config = dict(
    num_hidden_layers=10,
    num_key_value_heads=1,
    intermediate_size=3584,
    hidden_act='squared_relu',
    positions='rope',
    rope_fraction=1.0,
    extras=['capped logits'],
    init='uniform',
    init_std_down=0.0,
    beta1=0.9,
    beta2=0.99,
    lr_head=0.00543,
    doc_mask=True,
)
Each number is 500 + 50 x the weight over the matrix's rms, rounded and kept within 0 to 999. Layers, rows and columns count from 0. Numbers have three digits each.

# up: layer 2 MLP up, 3584x448, rms 0.0554, rows 1393-1492, columns 128-191
# down: layer 2 MLP down (transposed), 3584x448, rms 0.0501, rows 1393-1492, columns 128-191
up1393:539467495468540514472507473480505600523651587462531544561516537414571559467520486585468427378528440491532552491462568562457463525488549429575495506528502465518575461542560565478495537452508526
down1393:434524377454477536581482530512464561472485524548469470533454510523394534517428457476508642531557545430517548503510500509496571492498508502598470545518379539478461421476506533509482527509520468
up1394:514534471478542514535516484496526493454523481531532481483488527474486509526499477518507505500531507509520496508492486510501495526466494521461549517500463513497511487511493504486513478506517470
down1394:507476532492510503496475512487482479505472488512507521481471492505529493493521501494504507452510504509502518523505481508490511475545519494516490493483520502506501509505489485494490495496516493
up1395:474547509533447440485595541531533468467593476563503543526507475451482497570674497492464428519524512441614449599410527447593437532379517455555540537501407563478472477489567535563495495572472524
down1395:491454534509474457391497520538506546467480426418434554522472529582462475497472498489479472494521484471576481504501649463479523524448663517475531531531537461435531492456516538480467508557421441
up1396:543471450489450482588512480349471426314415412479495539530540603417648465650570616534526453520459496526539506434445483413596461522364496597483551556527455564419501501568507612545567458489545551
down1396:557494537531639450448465435446526551505508551497467460547509511568513398459543549426451470404592504591458506381554443404504578450489523435509537477603480489555518327541510612610463581453589523
up1397:518542457555542382488422493588534503470451461466489510595472486493574635498455578583492489509560494514593527460547430572467523493479459457518479540594481472471488452513485485616514454385512545
down1397:466482547442480638468612509456452521547613517512438448515529504579460449504526428439490544473474490451464473538516486480553557496463546516524532448459485490420458474474440545442436561560563451
up1398:518525406492501539500624434441462453524517437434515504569434378472472451532559438522537494462412550517505536498426541447536389540504481484498520516536469462482562505405569629533506495458525488
down1398:464561515474533480454510573566534507556522552529513449578494550459421455519420555552459462506612642536390514428481469496512521455503565475554433508352577473483482535571477482421498545552426599
up1399:514495455435549507491557425529461429509473523502534453473514408424609544557521529607511552497485574499561514465519403516490461460558537512529622540528504529437515489409504480509489550539574415
down1399:540512471487494468520506541543520543437459556455558513545502619577418424434584569466573508493515493456459513592422518577414481490468463434490445552602562538541451492476474508547615470468486474
up1400:420457448460450426497600482390500549486420431561526461583552647512426467588549399549568507611465482556545497413498479528529461439464585607490496486572480518590456402417506590521512473545447509
down1400:502518561423535463524502462503383445448555405491421388527445520488573456542523533494494427576501487419417521527497521463544485489515493436451554510437424514512462547549458444600490512548447368
up1401:425495464458493464509498528481524497454464439567502501513528430481453452527548484444610552523550458506529519472497498525518455450434438489547561518457427577465614585499488576445482422444455478
down1401:521434481448463492503462477438537505503513577466494541529515473546485451463504450598508482574440500548414471590539574558450448500601561427578484467455428487533459563483469520573469486528518529
up1402:520515518482523391667515451505505494515582599501503516379463548376620477459627500556472532587590511483520558459522529426521472470570542452496487532560578570418499464465517529463463492503592562
down1402:541511493491559585459453478442473463478522463573477435519516517538450460585413496433584537475445534536482553598404452477463554531546426509495522528505440532553439487492543537578519551385524430
up1403:470493396516490504498523577444495639424607484552524465509549553555518553451486493495502449425455513485508512458548484564472459481499449588394551531488440560521541558617519575574475534433473461
down1403:495445461562519571423504504568532528538492523419532450431447514493429564512502471477488445449531487533458623563505478500445554495489395518555577466489566445511385529472489491500490385505547628
up1404:497544493500504522542496526484503471483515539513516500494500482493496531508499507502491459500524477510507518510484495485485465488463468488468525502490513484499485479475521516534530509497476480
down1404:489525484520505483500487485534476523508495530530530528490500505506486454511512497542488492512486536508506505499496496517495544489496490467480532504512528555503489508462493491465509488521488534
up1405:500473503494396466617472518568630430541552523474574478474427471421443576510527566490508505508520492506474555575424468583542472489390409495500553449580493423444602458410470423456528368508483556
down1405:453457488451500436591558495513452566508491534566464543506538459482445517599499525536517455388410525554445440465497492475491536397530603534570534559491525435572614422488624573614465580423614480
up1406:415521442491560451575529526441539456444504461518470506432567508379492458609549465469524411533465475472518493552544521493480569446487483531490491525535491610491513514636606571449547486538454487
down1406:529568517488457490456457504565472570544535386583541521509491533486488463562555531390339594561539499491503487489518488450531546516580537451479490542527488482513501577501580498455453652417485460
up1407:495509472504515501533507490507503472526492508519512450496525513475511481538480492518480462477511492499519498515505493493492485508510488501488560526511481500525515501506570479493513488498485461
down1407:507469495469485526511489479503490496510480486479455522524507460535474504491483492504506486483486532481478495510495510526473481518488499507473503505510492455538515475516479506498493506534463550
up1408:501596498575462499612462529380545504463475513450392464549534561433479477528484565399556466470539509593465535528455507493525400589477423474498475452478485550523469388476527538481533532544439570
down1408:494504548406530539486501516471484533532538515611484612501489511503400584444549500430413471506537473438528415487528567518451478494458524589626603466494405537510576461479446564536494589531553479
up1409:483454459558497460535529528500508587452473501515469521515518415493465450469499515507598482512418470492519502447417502594413512540527434527500533505467501501476538515477494465588494443597499517
down1409:496560518455404494562509513446512446544532519548452512524498533497529524489492386448477475552562461508469521548491533429452487416474540546441528526555571477529514423525487517461510475434534528
up1410:559515508519451519443614529477506515535451520579520445542559403434553553682540504508559503546494601543572518460450516405521493537498421490584521475505479572467426495457554453505555491552443491
down1410:465459554575447506500557531566532505344506468473430572477517534477507536498552488483465488548453498469551619510547513498502523474512441532561485504580526534369553481482483459427484530475417383
up1411:449423478492492529530601443438467424535512501515473451493613426489480485503504506557583477507475448549573507450449488461413502474521527488472499550533548469468482428526484445476482476519432468
down1411:383518480484594495412499480482484502534542458472542548460576503518529475500459479483555531528521460493495476510564505518533531493476516523548468488525497493501508515473532453488472534479487514
up1412:501474498454546511491462526494491450506502387522492512532581450393471469556554495470546470495479515499560534593514547461532482492434467495577505486467462495489573421487542487495536587427490553
down1412:556514576509407508496573522545539410430418534496462508494509513509538436502412624524486450532512501512550554476569423502596513527469548625473425478464497528484529492461469493477496460537515512
up1413:386503493582551567543473556490505510536450498490455435461445419471540534447434552612553518454470498567528520595496499427588467470332467453510621562451504518439444564419486500425587468527563530
down1413:494487563490528483444509484518469400447489534523549499424535409454500487520605555493645490479452504523527513529401526518503620479362480511392463503597489580561496506528583609446514425542481514
up1414:494476495500536472525510530511504499508471520510499477514506475484506533517479518510518483486498474486550541505479478494502489510484484475472547502481503502476496507540516504487499489504487485
down1414:502465533497541515484526465474497502510493468479506511512517522483496510468495483496527545527496496528508483532500479512515507501495476487500469502505505507505482505464482493510458480490488487
up1415:493511461531492537553509512486495497495484513523492489509479490481487533524505522514509506467524482535503498520465505505522479555474501517483516487519505498493509506491531501504513493499518477
down1415:548471531520543454547500505475481523486493525482490559496447508512520498536513521490506480458493516536494495527506501458499479477478492486505472485472548479545489512504496466516467493494524528
up1416:444552498461624450607483484572447489471476546534432445535474487475595525528478459450568522535580473481464512534433515513521522516468536546489458428444403544524556519442517542558400508509522478
down1416:526380570454413538401459475446552558619514526429531486590505496493502433495504478581569486558391404525476425678433522554465567534579555481524507517607615430546434518467484403501590491520639552
up1417:464510528523453490532442516477577560498482505523455410488564506460476603434441549533530563460529441467494516517582486491557390552448438426416552491493468545460541520386503402515480535461448457
down1417:410504467578630536553394587474611518552525471553454569443473590502443560462491480554489493469503517512503508491481606394562555521483369458486456529474540440448489500494390452520431443525559539
up1418:478528445531490492517515502500489494479502506493532479500515472512526515539505515465525461484526468501554485512446476512490511489457493479518551469518515482501513463490535497509521496493452447
down1418:523467489482551511464433477489493563467560501502552496521560474502514535456512490499515445469517525554498463533533494467509537458492503499497484534495511491539499517502491531503508526466478506
up1419:531473464507479466550511483476480474446497516495529451500488496501508532508506519492514493463513472478518508507474499529504499482504450514491509500485493516484525472522506480454523512500501538
down1419:472508520496509486531444528500465513526496492478502501520498503491486455495520546478500507526489490501513496488529490507480488511531505502487493509521505458499507480499493535521519495488503468
up1420:489463455511511523528453583537463527513435503532490493517516447476568639498486522509538522447450545518531491513472505407527478533517508500532494516502561489495523476474630430515463405486462548
down1420:530551572447626488471441497499511566442485509428548558493552536493508515478519462498568519477503509524451489465519424532507576558489455468550580495507512501583562468554471462560487486547593465
up1421:480489444502500491494504469518484512488504515530532458495526523484537506535508530489513467493479491519551520528457516486489499519489457507512528455508470516517528504472559494516515504509502468
down1421:493492509522469540495525515451486484536530520487499514493482479517462500481481475529479498542506492509544524490472491504509507500496486496453480541486477487473491501514466481492531478520545517
up1422:517532496544510396572469388447438596527440546559524560441543603400607453662536490332488499482528518464466400450434524454573469477477378530536459477435403552521526519537571516544556444551465506
down1422:555484649479568509575556392494600515424563456554527414623414447498630563546546480535543442500462522524569505514481525466445607393463439467482539481563439433528544515494548468624538473414491433
up1423:515459480503497476501520487477481459497541516494508456523524450467521511549523491498544469505560489543552520508483510453514500514496481499476557467470502491460439481503565456509526454503486488
down1423:436500528528524547484499538450468536447466484505508559517475499499466474481467460510490547438488490505477503543530479500532480468526448515464532490453515538493489522487475461467546532453528477
up1424:456482496396500634516455523463432486336472515594519483516542587472466594560567480451474376500461467399503558442495442523493414539561487581444516482411418444476503514515484532515477432480467436
down1424:454567383461531407417490530555425606515509481452465569589539552454465490450569619427475426426593510465397486502524490439420593503487489531586472576476545526511508509551485553598543569474600505
up1425:496479483520556522467480540407445542412386452494436436478554467404437500556618536450517458524439572466471444488474434409494349498439449449440526501424414506554555437467506546569512470562563506
down1425:553436392608570502444504462565508623539507477506546357496544462466505491542440466490404582379612605545500500465492424603552423482462533519514569597435433510569484455449553536457500498452405497
up1426:521593486495507485533415512597625528446462486506454525509583532396620578573503423480422473511569489588543524492527490428546475496427409567520613505531435457520489548418540508550548468539500481
down1426:500496539425478507505468441500494539590557421491469527482515493495493508506515510505549492529485449538491539402502454381434485604518425531492515535511514528436536526479476451535454497430482468
up1427:561469586511491539470551537441553488455556487644470402566551517461505646493431559502570533504416495486459520566509456432534465519527480456460566498341496444510551575449568517548546473508495468
down1427:387499486579562480447553477501434383345584521507491500464571461439459478631535526419516581558572467421546474381463566439468433443481478501441503553554465442455451512522525431499534476399480531
up1428:436501398590474504594490452468512512481632594482565531497456519561533575466470468558537451458562446417453514515499479548466548482475490483463599540405557544599439557491471480496523537556492556
down1428:565499505558417480502495424449500519513469559450445449442475472490422396516580480554510521506575521386398478479471499526476507487450492440527461421502462478506497491470481617520497581507532497
up1429:502505514544532548526479509514452532493489487504492495517483472382526520500557523448507494533530498526463461526469501520492470501494528506477608561432459548541576456568518489494448538480538513
down1429:511470552520490568475442450434512537449472473521524477489535500541525562439523466419520593559479480515519524478509461534496492588473495550490478454546533575527568529547442521505528482487459505
up1430:426482482540533451485583478427532426545574476461527389537568441414545540624540453583569527495505512544438534460284567490535375484377433446522528399471568512458532471543652532501588478453439491
down1430:455434441647588458492489551494472512379529603440616422518559447500580563440452561490547495505385456473411497617433483504460551477669593605562524580443639458349518446497420529390577539545491543
up1431:431589506517563503416508505508464443510535491468595481492546485460537509502602522451547510520620498579529616558456510348585576539463471491456521569448414558475610397564478506547492466394537466
down1431:555384449530514530420567539447528436458517494484438537502369381531473497451486429563380411453435501428437485431465449614496478517547425520646452460549494500467540464532507474533496508540495434
up1432:457608534551447498531547521429465443541497479536423494486440525489515594533507511486534505450510423531516401525435480498521410490449449492471552546459496458498535550509493456525633469550523534
down1432:495505498369559577474615549581612387578487488511493554556447494519432546487500477535593540507541536550537522516517583441453484503518479508538560594417556559532526493533522507402428455465521538
up1433:447466533486553570498522524536490489460429469579492428469525562474580505606551524447507533455496517476444540506474534510522466450471407510592605536526491506497545536449488510541558470443547493
down1433:486456490521424488478438466451487530542520545519437490476474541427426490432440499458415465545523509501426502615561512466470488550543504463559468544495493529457509524529553482456448432625511438
up1434:433478511529402541525490466431506545447396564505463521545424582481456457614469524545498408523543491448465453550413497476523510491498523515533544436462501556543630472533511486499542511503543531
down1434:472545452526530560496487484582463450468547499497481487552445354528554425440563493452563608416475525430581517485539604456511557548542514491475521487493484558580517551326368444499491493468491429
up1435:576430484462457499519476551417529524509494598534519509468410465322600533590487420506511561397635439499589457510481583455455451571596549542589498575460496511631474529503618527433582599461462499
down1435:466545514540452490479611511524494495633408397569611562426513461645405391467554599453512518539535486496448500605546448485540554321404567580388526425518506484412539485509457586500467431480596430
up1436:513564519404540567462501548511450511518501522605527474505523528397497459631552528425592516478472425460471438509379552455513354440450474584604536441492452594499563575502572497545571502569552465
down1436:500522470594543531492369496445489583448561502456407455489547527441585460467509520486522410442491488531555679504471482537496564515560534425451567563596572417477511417533480425590545464417570460
up1437:469480498526534493554566478488502485467452507521492467481517464478551510521474519507500508510564479479533509509469513479498467465523483486505566529467501517476514505512571505475526500474508459
down1437:532508532502494467483513495504506465521563463497507504465514523465484515503480460548467539488540477499473507521510507497503488522539498498559484534530469505504434510476526497552458503522492538
up1438:558658541575469551476511528612427499535487493490532537451499359506535460519533487534562483485439619398388542501472517432521445535599422504440618438464568549364618535613582490509617420396528533
down1438:488497478596485445557458471437472525464441472408501554526534473581453441490549419467514632419446464439478523540453452535456554453555468570479421460485518434482576510473484445520584390624489586
up1439:505479503568439528474536586418438436422451509516533452574502498493499502504417566435555469506518546474464522501520445543625480534475599566472539534341584519510506459529515464520468509599517497
down1439:525533507491524520540581534510467552435552521455370506455451510518551632447539412537610611500465418486487475384379523491501546418583522481502410561563363441547421457446599479605409591411613416
up1440:507608460511473402558448542453523524437493556485558489455539609550509552467543516506544492500610426561507594602510495531503568503468416475418560523378484536437461516551448442453427484515571548
down1440:483479475502458538484502443522564457532559531403443449443388499496496503574500431487546541583474522434496439438526544517483433509477463418496470463478529528426433581475569552515424450412493426
up1441:459571473482511535609468468503456481487443546504482424503529495411536597561412521479503479496460480571487437408484533496543516472540513579426490463432541560498493519502468487450556455509531408
down1441:548456371534497561508523571501434541561510466579564457503468518501557504496451489535438533517543541487436463564544463418504447457435444549423515509469408558412513500502406557573476478616517616
up1442:479559440547532458632446483522454544518462561457451462522479437487437568525456514486472436425513488571553549467491491519444535524455516428463503519532443553467482450400555384532519503491524476
down1442:598470518515490380491538485460482593475490431430515508489506444596538453503555486549477440471498538532516507509517514466400436405412440460485496442483578533531484530489508587514548533555428567
up1443:543422477487473400501493469503430463341466483557439423469474398374477485520609461555608564537482462575494486436436579520518475528477524503540637498515565475448564565603524486476652462554467527
down1443:448428560514442488471476486506530398479477528491549564538466487434433477463435450705518413481433626537566618456464417607448525489524507560641419494518461459480589460503506445448455391376553433
up1444:478526505510442492540515498523473529490511495542553466500504513509509542501508509509506511458519461488507537531471478492469490492489480485491519506509493501538503492471542473496516503522507526
down1444:532510499470506467507477513527531508505476507519486451525466484517509483507496533492496524488497497497494492507523498480467507509523513463478498485528517484492462482513497524514495477506494493
up1445:514523558405523585543458404432578553489617467488355393494517515525526566556591561527522466516449459507609508389419521562632545497457445575466434420320480442575555493504563485313460552401546484
down1445:471425466526459485470577616518473506542477469515592590466470488471523487510443346538418472486503589502560529562583529365418397480572467426558561532690428575407417503450348556586541479565548515
up1446:543602475438512526514440549492493510515495475523551468478551474470474532463466596515440486470499429557502440549542422485529436525488492532520545447470518473549517501595456525575477404484506431
down1446:509395481531469550384530515520496504474360424508527524556533495463492496496502603467483413425472393474500480506596504545521500497474525593489519516562585530545489517514549538468564499456532599
up1447:491479534463358500478587567481511479515477547568582460532355612506506494571626470600567410494461419436535467525461497536444434598495556461606519572523583487462473467599635521520451564553549522
down1447:572499481470474445552506523430646459515525390463470541514459427433521489490393324464495544501475551550414450547472582470464581489414551499541429517602481547445425475453549599465444535554415510
up1448:501497492502493511530489505485492507469488496521509498509502513506483515532516504504510499505527463524503520532489512512509509523493504493478528485485510482486500468480504493528539488493516522
down1448:460513528500517503485517503478528499508499504497491537500471528503501492507493484502470516514466497501516515501495485507496481469501515497488498509506499494461484496492522495497499506478504503
up1449:509541488499541454465596518555437480538466450481523488412462490453552573597497534545559509445496482530530477541432559459499427470448506508568597477500505526498602522515622515546541538471483494
down1449:473478482432551528470585546464466519519446496477541490471473535491510465460582470478461562471494535450498539520481488423474490498488496505411634504532494444470509485495516490486478506449576460
up1450:418548422525540445548498574485488520567475444434448534448589518508418467430509404552595570438472518489553521517515524578494447514454542441426611548472546432529442452423527458530571454495452451
down1450:540417500488585390493544482514485558549474493503552491527571537504535421545557445514600548509517443523561464546476510400409512549474510535636536570471461486527458543399585501533425535522418503
up1451:509538486464503473515553491446504582511460566436498474540458500490460483472500518361594521475445503468484540473533542520523374487525613557411565494482470472524607399473435541577480625487532428
down1451:467471521560535538510464461469488448518584455512515487541436552574534467553503495580499535532450559530471585456403423509523561530471482587475415474526577463385480597465500487539431431442509492
up1452:553450507567375429598626535544448466517460501466490470536492487417500528523510578517481549413544439452490485469450527560463471491491438484519502523566529393496591414507532478569546460537481473
down1452:510393451492480365524452540546520435510486483578482455503499469435560496448470426457484589568370551608567440546452482443470548458508487418474502584403541447502492497610558597531464534444549588
up1453:492579464501611584433490531526425461507578552506523446467526504431447532574465601513560500515491537530429439499497502497494396571522535547471533393516491474549399503496488366432487514587540470
down1453:371511473485468485499454516546468581523390546505620495525520574584547399496444522465437602512508432486539399592537535496532543453408543551495448582543503487564490560500514483468502570518413574
up1454:452470466439496570574497480477409437453500416514575465538541484486395596522529588489589413523519458553526421547488489584484512600498471565513486520592491421556624492555514512520455498476521437
down1454:502486628372507528423498451478475515571568475453398635531439437505508377538574501531518459481564516618439569497483570517486500486408505461492497566463503529569495574505482604449479417523594446
up1455:465533541586513509415572470468456456485426504523433470411579499460596463473466536465478537479511567434569415467483430523489480514454418449501589503430572541486495487495555395508624388484578466
down1455:488410523510543482579465482531479591444581516548557536523432488565414505558459414467487552532534520496558359492552495511466501489480523418517519436496554524472488432529450585472452535506400538
up1456:491514490495501495532531506495492533495509535518505462515525483473523500492478482515528502485531483526548529532492473475487486525515511512510535498507496490489490469511490461488500479512507492
down1456:499468488506480488486500523491543497496514497465478475513515538499482525478526494496514480491459524527505511507517469537475496501515475527509524524503501499493496496495494508489497500505540475
up1457:501450467408538405496605534443482442470468404513403427581499470439407564561551450464597478450472401537471397473492595397490404521438587492428469572481552456513490451457554513556534512613615482
down1457:515523396566487537370544524452446538519473410640535508463400413572494423533417459539496529514481585417469580511486435408675489632449463564482502498470459585427527557447525456513438468511511472
up1458:504500455491488487522522463482458526503494535518520461483499530487536533518520499501524501475520506517511491501455468504487480526526457476499516484502485528494492498496546481500513488503498490
down1458:497495488496497517507473511513530488517478504471454500488523532517493456514507460482546501512484479490486553504515489489497514511486506499475498475521477471547487485483490504497477494502472538
up1459:427535504523457428512470452536464494483479462460464514524545406456420441501512467507531487500527400572541579559428452458533531557370483503557496574438512515534564469544537475515588503464471519
down1459:452468549521457434440464453604464598531554583526496439474480478515438512540456432435455571571459591527526485489555500503490495496407482502521503504536406602476484475458491567473498515545502559
up1460:504520502504505491545515496522507524497511536529523454496493489480517506522539518498501493500511491500553495487498510511513500523507512506516510508488477495494510471488513488496497516488491495
down1460:490525517521479483491503516499514492484505493490489504492493484513482480504513510498508517477525485521487482490496474507499503484501493505511509487490474499486523503519530522509495513517501491
up1461:447498528505522506453610553492485445592486483432600540495564431498432529533568412496584541461515529568542559554400451441474401465408462447579658572512529524497502523591538552487548489491392534
down1461:518609554529405438557450504431529452453511563544465392504389489487492450463424609510514434524472471504421594510451436543561472492477528466412463524452454559494538425502526560509497385552420528
up1462:502434490494421571577480505475584512518464433477583456545483518466527470461561441417528388522456492488576471478531505411485491560479365527600619572531471467533519483495557539579467543498505517
down1462:424435459553579460474520499624415539489487527527460543569565453564434537579490430552494537463511539504372490448569532429523491426600509571420418489529536552456470542581608641450491518438539571
up1463:476509506458568524457477488636442540504471573480425522356522483401523522606547482552500440547505551536490463512473469469423450490601421382461521453488515524463441501525531458539608531417473497
down1463:458481523521542602503572405565499280635411508488414523538637412515481533588511493356615537454420631457465517450557494617588524510546376509472447500534372522540433500575402427551567392603458538
up1464:524546493548469539539660482392442450488433485521468485569438480489493432597569531490547442479453529455524442544491594455497426543482507532509535481441536515565493484485552566500579481418524472
down1464:516502503459467554378592403513513554544477522470508564551490479499411554522473460567549508499521554515545531471446493526487490522491505454584537420499564413628423477498387471465542426533428470
up1465:516436501559553499502499530443447428502473482498526509496482448448469532517487495454452488463505485446545450560495516552525427461538467512581548525485507542501500500562566395528509426472524522
down1465:504478535522478408542534576525441466484521507482531478549464521553468534487584503549614454423522477529490353592555453445495440426560540542489480527426599521505520557497481503362524472508582518
up1466:448450493488613590466551483379429588501435462505555557604532528468578548564487513507461464412495414477508476454437547435443410466461548568527529540454537573490638535606525511451431491477534469
down1466:604456498508489554549551552422489434603500516561502556539527487476436450482528574538518397504474503528446447562502441489412522503573581477513568446559513481478509560488525548481590385574533475
up1467:537549495528482446607483501491543509483506433470524513456545563339428454558523425594651469518510525514466521485495465502521477527402543633499552553477466577524492466484555526508414500464469539
down1467:466482465617594418506452547446555420485487378426474547502454458560555516540477454511577574544457531519396534448513502599548499450506533526516526465577542441511431543490526535593463440524520448
up1468:503423500495536459506600587455343532473474561520462525578557469517576633594444429628567447539504594492497611469465440447584577445530510512385485543426569516451531542372599552497487497560586593
down1468:538551465525434444525425579518581612449520455511475444357493613458493480452544504623561568475365364502422462505504473478477374568525606485456577473505541446476475358586445526490567504549516522
up1469:371537419529387564570555347557401392457462480614519445476476491394593486638526473480546437598587495512460593544452402426517338448485443570481521483490441505549536335445520487390488451472572493
down1469:451542591528481404574472512520488607526427492524477433571479575444461496575428545420428441452524444591410557585544384543449527550394630529532431580427428572542466524568499432458601567553465592
up1470:365528478514528467466549465429430512469461459522488516404578527403438433503603393529476447464550545502488448473516497504558395547478508447456538542526532496549519486535539601479542424491574549
down1470:509479483552522448488593444520506587529464623464511523594535501492457550444511517548444478464558518483499486549530513440449571446458572443462505433494556567441479609459525563485554576530475506
up1471:487472420523463486581497460430555520496555513447555472530528550464420569435484418463629494504540427499572535418447549381493493457554445436463588532485567478580471376446483443525566486445540547
down1471:484526493512402357484524539469593490384553526442439550647518557471554577605520535491598512537481506617544598538541485441485451510570455543488473566506564469488439432455535555520540458512522481
up1472:456426554544501558534424577448484540478582493578501557512563527420457513435517446397484390521477446514484400597504509559551415553426354495477525455402485505560615497604591464576544511583482459
down1472:534381431427546724373505475416610604552445654467467509451377457512490516521531472472519449397500481499567428374411493505475421527531525421429516476544469408453591522553474530513494573468570500
up1473:537453458564509574520570496461492475541430518451445396540592536410463550492523564512547484440486501461529483482475470441488507549574571483515568546499557463459428519449504428542591556469503501
down1473:507539516520567540427506511531502446539497561515574479576457472487480378540436487473460450517527514559447386451527493546531533401495475556502534538514485485470442455469468514453521543440487502
up1474:477506426506515502533507495528486553440477471540503426438545602498528498639504489641596486577409552499606469480449554465495517460526538523522527461479441578448492449468465532404541523522490467
down1474:509395535466452505450474535542572464602482435478571536511551505540457559462459481431600564512458527454528512492539479521537592503469499535478512567444644469433483441484447482480560514518404439
up1475:473465414491466582473532494535517381371438484480479385395442521562423532504529470527487491523473603521591460415475536505590462510487494538460694387476602417465539557533475503443488494446463497
down1475:465529549470459503561549522455397460557462509586392473469458512451481496587468478585589422628506443477490494590539599391427536545562584395536417505480558588499526467540493496510440492506482567
up1476:598451418568485488560573460458439489454410437532509453549547503416465486524555543531540508437430570558553500429495492558544446513494436534555629394449573462513506445533551459465560475530439500
down1476:510503544440548473482507433488435434491559444489489514453426497519482416525530456518500488485367537467401461489458490513466545468384486549477536549521462551468480510463509549595502445522493567
up1477:551619360518523611523492547509597478517635585441485473477466524420494460458466576535505497562550463463479594441517551426525519508481510506452511605524467415472479539553494508487499421549589572
down1477:525474562496566450421547460502555478467436446473453466465559510512439456525548552532532457479409576527487540425489446468503496602484508503471487497474489545416488519475431494459415551463461483
up1478:507539507496518507509501520494501506498499502506541498439551531512547509520513501508535477470511468557559480486462492507523482489531481504488520529491515500497523485508549489497534490493494487
down1478:500457451514472473505453507502475555478540485557493499499490503511469471520533513507513472531457523513516467537527481463486551499520470521480435534444506467442472528524516515475507528515530480
up1479:527495468504516511540510499470485496467498505523514457497548498492506536548537500473516521466529491499528528502482484479506500504498480498522560491511492536498512462519525502514517540504487497
down1479:534520502440529481490494532518513487518479507458490538493487490535480468481500480483520514517475506509467508542488500497482520483488528514497490483482505480497483522490501499497514482483516521
up1480:471506465451444436580621556492461542408448431564499411490514489468403534582496596547548501488488553468572412482510520486479474503527621472473543510446621508513455487530533434458524566512516503
down1480:483615405498507487559592479519479560502547480428478547493465574470532542534422406556404347563470528519550596473498537501551509562495525498445546509542554456497575565568505433585478494424507501
up1481:519620430454466547506560490454495584425509380510576526623514473465365518483492476511574435444479503513484565541502456403506393502471543461377506495498549494429509404483475570499527446503534467
down1481:429504631543540544516450523518449475498551447439574593587533575448429541430514490470547483471551421498485570583572461516493469497372452571432464597433508540479504525617410532463548486392486441
up1482:548601504561456350435511478453534464600470398531539470479504541542510526509545529602590449478501485649634459499422505434409445496554509452545541573505504440477437506567532419477547447531484483
down1482:445583500510552557481545538544523520654562565462497417458467434455389575489396419450392547440456543482522541483528505487577565500508419559459386527471489475486502487568454452427455492549485575
up1483:481399467521493464553624524464569416444538488393531538552509480489481504551603475415511566451432515538657506523417399573453320477537379379541572501445481566515482402473582630440622575384396518
down1483:602537672344587478523447527614534502595443485559523462597545484451528478463483623429553492353513479508440531604573613454486464487510506574416468534496485464526479586443476596512520432616547496
up1484:528493495449523448539642415516424464510504471591451407486480533482619621569549507587565451516562495490488482441297473409497430610503536552527472443423491529506448436639531554513518407479562494
down1484:580519422399442583413464492540488520475427526356453565494442629524494570566512515474445494556518548505510436455457507529486507546504471375403525443499492532459473387579564504519514514452546369
up1485:507530465527541529553507509508482502469491520480493457510500492476499533487501478515548494449524462487511506506490523529496498501490460484475545469485493462522525505510567513511543466523501495
down1485:547507479515466497452482469493488482520503501493513518482495497518499498503508514506472532514510537519462484468517472501516511490482508507518494496481500510475479509516474506485472520467479496
up1486:477515507537464538486461474518536431448473479529479477456464494461529536492633508405503481452500536495513469548495497544515474580506458537547493513436466469495505515490604458533476472473541446
down1486:533530530483513498510582467479426521575480555527526491530466448492557506495361522525477559476512539435464571469520519422479529494516517468490531597444542515476522476555371468504406492497480487
up1487:476527522494503468611492544506605387488498575447479482419485470401516488546569423569535547415435562463497514517527580521553436543383393490601535517464459541372478451594677491494545485558497519
down1487:449530496531655523339523453615455561458483495549565598563552462495526424467568496536536451515507492551622632480561520494492539448486535438510497488435573558430486361505519522427593568385487407
up1488:633476456458530545555490488505524547571360391490454538553542477466425652489503558510487502525409458513504454520513603603475475506513544490530529465513480404508523370523421559490494498442508539
down1488:446504569545554445495465434433395490584535517462479556493476531623518558557538572454568524454525514546464459490467525512577566463503496511542448433392439594655591566509381499589452493506469561
up1489:519563488464413512575547511500539445513489449501475579522524468477507562508472505471548520557488478490524522532471525392482410445546428493527505550567495533567427391493567531558573462369521577
down1489:469488627433560476565451565566419492427440533494447435545644500544557510513520571545519498576476459476385496481532481462535436433545511473430477486419460488361562512527476581506518421512423567
up1490:495500465520513494499508498490490512480501484514490495503523505501503493517504489478516490497523468491518527496511481511506483500493491488514506505467480486511495479508543502480506524469507472
down1490:498513509511510472488503507515500499494510493499500515490490490523497498492503526509502485511498508493511496496501517515466515493520510502496496542531468495511473501478494492504507494517502487
up1491:508538489497485470527484519504477497504497517532524471499485498490516506509510509489510469514528494497550485514484491491521468493497478498494492498504507475479500492499524472482507504506487500
down1491:495492500488501492498497494513493497508497496501504499492504507511496489492493505501487494500496505496488491496507505510504496511488511498493504488502495497502502509501483499499495510507496492
up1492:493567455506505495451527527484443499493473428456512517504569398459584529588459547514496471494562512514514452649403456475535469532424411472558638474454492513497457533462544486557605369503591469
down1492:511518492537552525457468541481514528551423604407550574450517481557455408427400439471510521395495555507502438534569549379506601500481540481534479548548506495549481514543412484431493553487569529